Part of a small language model's weights.
Size: 23 layers, MLP 384 tanh GELU, vocabulary 8192.
Training: a variant of Muon for these matrices, 123M tokens, 15052 steps.
Each number is 200 + 20 x the weight over its row's rms, rounded and kept within 0 to 999. Layers, rows and columns count from 0. The size before them is the row's rms in percent of the matrix's.

# layer 13 attention value, 64x96, rms 0.111, rows 0-63, columns 48-95
104,202,234,224,222,183,228,225,163,213,181,206,190,238,208,162,176,252,203,193,222,194,190,193,222,215,209,174,187,229,203,204,213,193,218,201,202,221,206,183,179,213,215,215,214,202,208,189,226
087,228,174,219,175,177,237,158,206,184,209,137,172,201,195,157,235,191,186,203,210,199,209,218,175,202,213,204,185,176,226,198,208,192,205,215,210,173,217,176,224,192,206,193,227,178,190,187,162
104,188,215,195,206,200,180,200,222,189,236,172,209,236,202,190,210,183,205,186,196,197,231,198,176,228,188,217,212,148,196,231,222,210,165,212,194,195,213,211,191,204,187,219,192,169,182,164,190
089,206,217,197,262,178,151,225,201,172,195,209,213,227,224,188,180,191,170,159,191,176,189,223,238,204,199,203,202,218,203,176,177,193,203,169,216,184,191,181,243,207,235,198,198,196,194,206,222
092,188,188,212,242,216,195,193,187,201,224,230,193,199,214,181,208,227,211,211,206,161,195,221,211,199,186,224,214,214,230,187,228,184,189,180,227,205,200,188,165,210,201,174,197,211,172,199,195
092,203,189,223,234,197,203,187,215,216,181,200,218,237,165,188,171,203,196,194,192,183,214,211,187,218,198,221,160,161,191,201,172,206,152,178,208,223,202,190,192,208,206,180,181,186,182,230,167
089,227,190,171,208,162,195,193,189,243,209,229,155,187,199,231,206,180,194,208,190,210,181,209,184,215,211,204,217,226,194,183,219,205,195,227,193,222,212,188,163,196,169,188,190,204,187,192,201
099,199,212,207,188,233,181,192,244,203,166,221,218,204,225,181,194,179,183,170,204,193,191,198,196,164,193,239,198,168,243,237,203,196,240,206,215,207,203,165,184,207,199,160,208,189,187,192,186
104,194,200,228,222,213,203,238,180,182,235,203,199,182,212,183,173,218,217,228,203,196,202,218,190,228,217,216,207,182,179,198,186,204,216,218,172,234,195,188,189,202,170,206,206,214,177,173,184
084,181,211,210,185,219,191,165,192,199,237,182,182,193,184,212,188,217,206,219,235,199,200,192,174,183,205,176,173,215,166,161,196,209,189,192,235,164,208,216,203,199,185,191,213,206,210,255,191
087,212,219,222,221,159,172,196,223,163,200,226,234,217,221,219,168,204,212,222,214,158,188,231,239,187,244,215,208,211,195,208,218,189,235,175,194,208,178,231,187,171,178,180,216,196,204,191,210
097,211,166,196,181,199,203,213,189,228,175,165,191,176,209,230,197,175,216,203,195,243,225,202,195,186,205,219,197,192,202,153,170,193,217,250,236,160,209,189,195,189,203,193,168,220,229,224,182
101,195,201,175,228,197,231,178,171,179,196,200,239,209,191,237,199,211,206,216,180,184,200,161,170,202,192,168,192,234,211,169,215,182,212,204,200,205,210,202,190,214,190,183,255,202,168,184,206
100,173,193,179,192,213,212,170,206,184,272,208,207,181,233,174,171,221,149,199,174,215,223,210,178,195,218,208,207,170,194,213,204,227,202,234,192,167,198,204,222,195,191,200,156,193,175,202,174
094,217,178,187,188,189,202,199,208,214,185,191,180,195,200,212,168,178,211,209,215,188,223,166,214,220,207,190,214,224,202,228,181,223,172,217,208,206,211,170,190,207,197,217,192,211,195,200,209
100,195,234,193,166,182,228,209,140,209,178,206,225,203,213,190,207,212,217,215,172,197,206,210,176,233,199,150,232,211,177,190,179,228,227,186,203,161,215,220,198,167,202,218,191,191,188,183,200
110,144,202,212,194,206,203,200,222,192,198,215,185,206,218,157,204,214,190,171,234,210,194,182,182,206,222,183,189,204,185,167,233,195,224,204,204,184,204,154,185,202,189,188,180,195,187,199,210
101,187,181,247,226,191,207,206,203,201,160,211,212,237,198,225,187,206,196,217,237,226,202,188,225,221,195,194,212,198,257,172,187,187,200,182,213,194,191,204,185,193,206,187,208,192,207,202,167
095,197,192,189,196,156,197,178,193,190,200,220,171,209,191,220,198,183,202,199,215,205,207,212,202,217,216,196,247,202,203,205,213,212,193,166,195,204,187,190,230,203,204,184,196,202,229,183,189
093,214,185,154,200,216,205,208,187,237,197,219,200,219,236,203,223,215,202,217,211,184,202,208,173,220,154,210,220,181,128,194,219,205,252,228,167,174,193,245,204,215,187,176,197,183,191,211,231
092,211,184,201,185,192,155,202,226,176,200,201,180,197,220,184,199,198,187,201,182,181,183,184,182,174,233,222,187,159,218,231,221,183,187,196,211,215,198,199,200,229,232,188,189,168,215,187,206
102,196,226,245,174,237,185,190,211,192,199,192,229,180,205,202,248,184,228,186,226,198,190,229,217,159,200,171,204,228,210,169,195,235,189,184,197,194,203,211,188,192,199,213,180,203,215,192,197
104,213,215,160,158,182,219,179,215,197,173,209,201,225,224,230,230,202,197,184,211,207,214,211,176,200,202,198,174,213,239,215,208,195,171,196,201,221,210,178,221,208,206,203,190,186,186,195,175
110,187,165,176,190,245,184,200,187,193,185,233,208,212,192,232,192,182,185,200,175,215,210,201,196,223,165,195,193,195,183,228,218,174,181,224,240,246,215,198,191,198,196,229,167,164,215,204,210
087,230,182,211,210,212,211,177,187,207,148,189,159,222,223,237,209,206,214,180,214,168,217,206,176,169,175,216,197,202,167,225,190,201,215,159,186,198,171,209,218,200,198,239,203,220,228,184,180
093,203,196,194,196,163,227,187,209,192,226,171,240,206,203,178,218,185,194,194,155,193,217,190,208,177,173,202,203,168,209,185,245,221,226,219,219,208,186,220,231,241,186,197,229,205,197,221,224
090,208,215,187,205,162,183,221,225,173,176,220,174,165,198,203,201,194,188,201,238,192,193,177,183,182,160,200,201,197,206,202,208,240,209,229,183,217,216,190,232,227,186,236,220,205,217,225,211
086,179,201,191,179,208,222,218,200,220,187,189,194,189,207,207,180,227,183,200,199,164,199,203,191,219,210,215,213,199,185,206,192,205,202,222,166,186,210,199,197,175,206,216,201,199,203,197,207
109,219,219,230,186,217,185,178,208,196,228,170,170,223,234,227,197,202,187,202,197,227,224,162,212,191,218,224,214,163,210,244,194,173,213,192,216,188,193,191,179,207,223,177,193,215,226,184,206
108,237,180,204,232,210,193,204,167,237,161,204,200,225,194,170,189,196,195,184,232,179,203,174,235,187,212,185,180,209,181,179,159,170,194,206,198,196,222,212,206,209,227,192,217,195,188,236,193
100,202,196,205,199,201,192,217,187,185,223,212,213,179,131,221,213,206,206,221,195,217,201,184,190,222,182,191,197,221,174,187,213,198,199,213,217,197,192,248,202,192,157,216,189,181,223,149,167
101,178,192,202,172,221,221,207,189,241,191,210,207,187,218,232,162,185,243,187,178,204,189,222,214,177,211,221,192,235,199,199,189,202,180,234,203,202,203,212,209,204,198,198,168,221,198,177,240
092,179,224,217,188,218,227,207,168,175,164,211,186,215,191,215,159,187,210,175,193,173,193,214,167,183,195,228,191,215,172,197,217,167,204,157,205,206,202,201,194,179,173,194,202,176,220,201,228
112,205,202,169,213,192,230,216,157,239,171,224,223,201,210,228,202,218,215,227,208,213,222,222,193,209,224,187,187,221,167,176,198,184,180,216,207,216,192,213,157,198,203,186,234,200,215,171,202
099,219,222,212,223,224,177,189,200,202,196,204,200,206,192,193,188,181,212,183,217,212,202,208,219,183,207,218,213,169,213,202,198,194,208,177,234,226,201,172,212,192,211,157,154,212,225,177,173
109,228,206,223,179,203,225,187,208,184,198,171,182,226,193,179,217,207,158,207,194,206,160,165,195,213,222,208,197,244,227,186,175,233,191,171,201,173,201,220,161,185,205,214,259,210,230,209,191
094,207,185,194,192,160,227,183,207,200,220,167,169,180,230,194,209,197,214,193,256,194,203,185,189,192,196,198,182,211,181,203,177,230,196,188,188,176,224,237,194,191,199,220,211,167,195,191,202
106,216,215,189,231,161,209,170,221,178,190,175,195,201,201,194,206,202,233,199,216,209,189,184,202,186,208,216,226,222,183,235,176,172,164,159,184,206,194,185,208,227,181,206,225,220,205,185,218
095,183,199,188,230,184,224,232,232,203,189,206,185,205,225,201,160,222,199,187,240,205,205,201,214,209,205,203,214,185,253,213,205,159,218,181,202,187,208,196,234,219,214,168,194,216,215,216,206
095,223,189,187,208,159,181,186,184,208,213,192,202,221,198,198,200,224,226,202,225,170,217,222,184,193,171,173,171,170,198,196,218,176,175,214,176,195,178,212,165,205,224,188,190,176,200,194,163
094,191,178,170,203,185,224,193,201,217,199,170,171,198,224,218,196,173,176,189,166,186,221,186,189,217,199,209,209,196,230,206,206,209,193,197,229,226,236,186,179,207,201,207,179,184,190,194,180
096,176,204,195,236,188,193,183,219,180,213,175,245,214,216,194,220,240,208,205,186,183,188,235,214,188,176,209,218,163,203,182,190,226,219,202,166,178,177,176,173,171,178,167,203,206,171,202,184
105,202,205,219,149,206,176,180,212,208,171,182,212,178,176,191,217,185,207,179,215,211,194,178,212,190,216,225,169,182,226,214,192,185,181,245,202,196,219,220,225,201,225,200,187,194,213,216,235
107,209,193,194,189,206,214,181,199,233,176,147,204,209,183,202,243,160,195,210,173,244,221,198,184,212,217,197,201,163,196,215,181,182,200,204,224,189,170,191,220,182,164,235,166,202,179,203,195
102,198,211,191,198,197,184,176,179,184,186,213,219,205,219,207,209,213,205,198,242,243,166,216,218,198,223,175,199,200,174,177,193,218,169,168,210,207,214,194,172,179,183,168,234,215,180,237,185
105,235,225,203,211,199,187,221,196,190,210,196,200,209,172,217,206,204,206,205,186,211,212,177,183,212,203,212,196,205,192,185,190,200,201,205,166,207,154,227,243,224,212,160,155,211,194,224,182
096,221,185,190,161,223,206,223,216,233,215,215,194,181,205,225,189,212,180,180,214,208,191,206,198,190,188,222,202,199,177,260,204,178,216,231,204,242,197,223,152,202,204,213,167,221,198,213,194
101,199,201,241,241,181,195,217,241,173,204,187,239,209,182,215,156,180,227,181,174,194,206,208,222,192,223,217,203,200,208,187,170,208,201,220,177,181,176,177,213,221,222,196,204,211,226,237,209
098,228,192,204,213,189,198,205,214,236,216,218,176,183,176,200,195,248,211,173,223,222,169,202,209,226,178,222,205,200,231,187,208,210,183,199,208,215,211,196,193,199,189,188,174,198,231,234,202
116,178,180,183,220,216,233,232,224,176,187,221,189,212,223,221,193,173,181,230,206,237,185,204,195,221,190,222,244,178,188,180,216,200,223,186,183,180,192,192,223,206,166,190,218,198,202,185,184
099,208,233,216,196,193,169,184,187,191,158,258,218,177,229,170,180,172,177,191,202,181,190,213,205,207,224,199,199,218,206,192,211,182,209,212,209,219,170,195,195,212,188,196,221,202,155,170,213
106,219,177,223,221,216,176,207,226,212,172,203,215,233,206,208,192,175,201,183,205,219,177,215,200,189,159,220,214,171,159,215,166,237,205,194,190,188,199,187,217,237,205,190,212,198,196,184,237
100,227,227,157,202,208,204,178,244,193,168,194,194,182,168,201,181,195,231,226,224,193,199,176,200,170,186,232,215,178,180,188,183,206,203,193,195,246,198,213,192,175,194,208,215,204,232,168,194
092,226,216,193,230,204,219,217,190,204,240,221,197,216,189,199,168,161,219,173,181,211,195,215,211,213,196,171,204,201,188,183,182,188,186,199,209,204,186,175,191,197,169,225,197,193,185,242,205
107,177,208,231,189,213,196,202,207,187,208,165,190,185,155,182,203,213,206,199,198,218,206,181,164,209,207,196,184,183,207,184,219,182,189,212,171,183,224,232,207,200,230,220,192,207,219,183,172
108,208,196,216,194,194,186,193,233,207,198,241,187,209,210,207,191,158,171,197,195,179,215,201,241,197,206,215,192,210,224,213,195,227,158,163,159,202,156,202,195,183,218,190,225,230,198,206,204
101,228,198,189,204,217,216,223,234,192,218,201,183,198,187,205,212,182,197,180,218,153,219,214,182,212,193,169,182,184,180,229,219,185,198,194,177,201,209,199,247,200,145,195,187,198,170,184,182
099,215,203,222,236,217,216,233,165,220,175,183,175,193,168,206,208,201,204,242,205,191,195,182,152,209,190,239,218,201,180,149,212,189,210,181,183,196,200,173,203,211,215,218,183,206,214,219,220
102,220,195,219,221,217,187,182,215,177,226,170,215,227,197,191,190,234,205,180,163,197,184,198,210,219,213,199,209,178,192,204,199,184,185,203,167,214,200,224,210,193,231,232,154,186,173,205,232
103,182,239,219,159,220,206,184,217,203,221,169,210,200,218,209,217,199,178,169,214,236,197,195,184,196,189,210,189,207,234,204,208,197,195,190,211,174,216,214,195,193,189,216,207,189,221,207,179
105,192,146,195,185,205,198,213,215,194,188,190,181,185,171,217,193,194,171,198,179,198,221,229,233,226,214,201,199,133,175,223,206,194,225,189,191,208,193,193,203,219,211,214,197,188,213,192,168
123,205,225,176,211,187,229,171,196,186,227,252,207,189,183,192,189,186,194,220,207,201,199,218,211,194,214,209,216,184,216,235,182,242,180,196,173,202,183,199,233,190,162,175,213,171,204,203,192
102,213,191,220,249,204,216,187,186,207,203,177,207,234,166,197,176,219,203,198,209,187,214,183,236,215,233,210,152,189,195,191,209,194,200,241,194,223,197,170,212,173,179,201,169,215,208,180,180
109,227,184,196,229,191,175,182,241,182,198,205,188,216,216,213,225,196,182,151,188,207,203,192,192,201,200,190,176,164,191,213,198,204,190,199,198,177,172,201,217,201,208,184,194,195,241,137,234